Weights of a small GPT-style language model, trained from scratch on English Wikipedia.
Size: 26 layers, width 160, 8.04M parameters.
Architecture: rotary positions, no biases in attention or MLP.
Training: a variant of Adam for these matrices, 350M tokens, 5338 steps.
Each number is 500 + 25 x the weight over its row's rms, rounded and kept within 0 to 999. Layers, rows and columns count from 0. Numbers have three digits each. The size before them is the row's rms in percent of the matrix's.

# down: layer 2 MLP down (transposed), 640x160, rms 0.0971, rows 633-639, columns 0-79
# up: layer 2 MLP up, 640x160, rms 0.108, rows 634-639, columns 0-79
down633 125:461476519512493477501456477536476528466464485495486459487538454529510523516505517491484475502468462539497513532528501534457453510508514510474498515478496512518541489504434513524498492523527463519520484432487468478507506491538482506461505503
up634 063:535494500538503507477517518485505493516537528499460545512502522516483505510463473485508530511518484437528521506507499485516504533503495520520518494505499496517463457504516493520514451503541503478511489489511478500485534509484503456519475512
down634 060:455467488463457485493527510524510516517493510478483492521488490488471466502493515516484476507478516494413483506535492465495518501490495484543513556508471519509547553554493506512537515550470454482495544523506533490515506475511513485485542514
up635 093:518522455513542498516522502497525478523499514484483510507511518526443532507516500466514555525489496486519516532476504493510459504499486571510480510519475468480500500467527546508530503503553548452520485529486496499463499504457508481506478538
down635 113:495524498546511486500514481511506470524485510467455521510490447467479474510538507513496520467486535493434492475488517507499529501517491486483506563491525528525517520524529514478539497513488441523521487464460510464495498505476498505504557509
up636 151:485515531527544514448523558483492487533506551493533513507511510525463516532501477493507529522518462484509534516499536471555497529514516533512519462507511469479472522468498510491472489521495497518538528531521479487464517537465529505472511519
down636 139:486517540505507490520477479529533511453469486540532507505491471574513554512460430472498516473451465512543465498530509489501502499511478507513538484514487487511491510489502500466503483526501442530533527506530493491490524518492499474502496505
up637 043:499527497477527540461524512496495514505520532482483539459508565509466525509506503491528532495505485484518540550517499530508474542490476531529485478509489480502496474492555531505507454501515542484515496515510465458474521493491538464516485513
down637 040:527524471538472485477520547486477475524493512489502476513506476524525552550477517510531490462486543512480502483532513516480490515491527530476493524498463500501504537500501509530494538526507470506474481540513536516457478500466512487522467516
up638 112:513504501521522538523481492506517466519542505527511514482503537505484453527561479466500536510491457487507547499480467506499490510531489549520440478484482492491515472487531507489533474513481529524535479478499469476461534495489498519449480538
down638 121:493479516495500496502538473522517477473511524506497405466507445523485484490480481517496513499486470518463518490500510464481512485512471499524495509471509494500510534477496497545495523532476488473487486475510502478507473507503530526503506503
up639 115:539515504524494524487484536528504496512560494487521514498499536507463494499532486463498503483488486475529532500490499479464499502509502545479507510492505481484484445449509536486479467498492504538489463513526432500472493503488509498463481566
down639 121:513516508443467494481510493484527526530529466507499512449490504515542500488476444497528502462497520515496477470542503506537459457470537531454524514534497516492500506539506493547507515518479540486475469478491492487508467512487502500470538510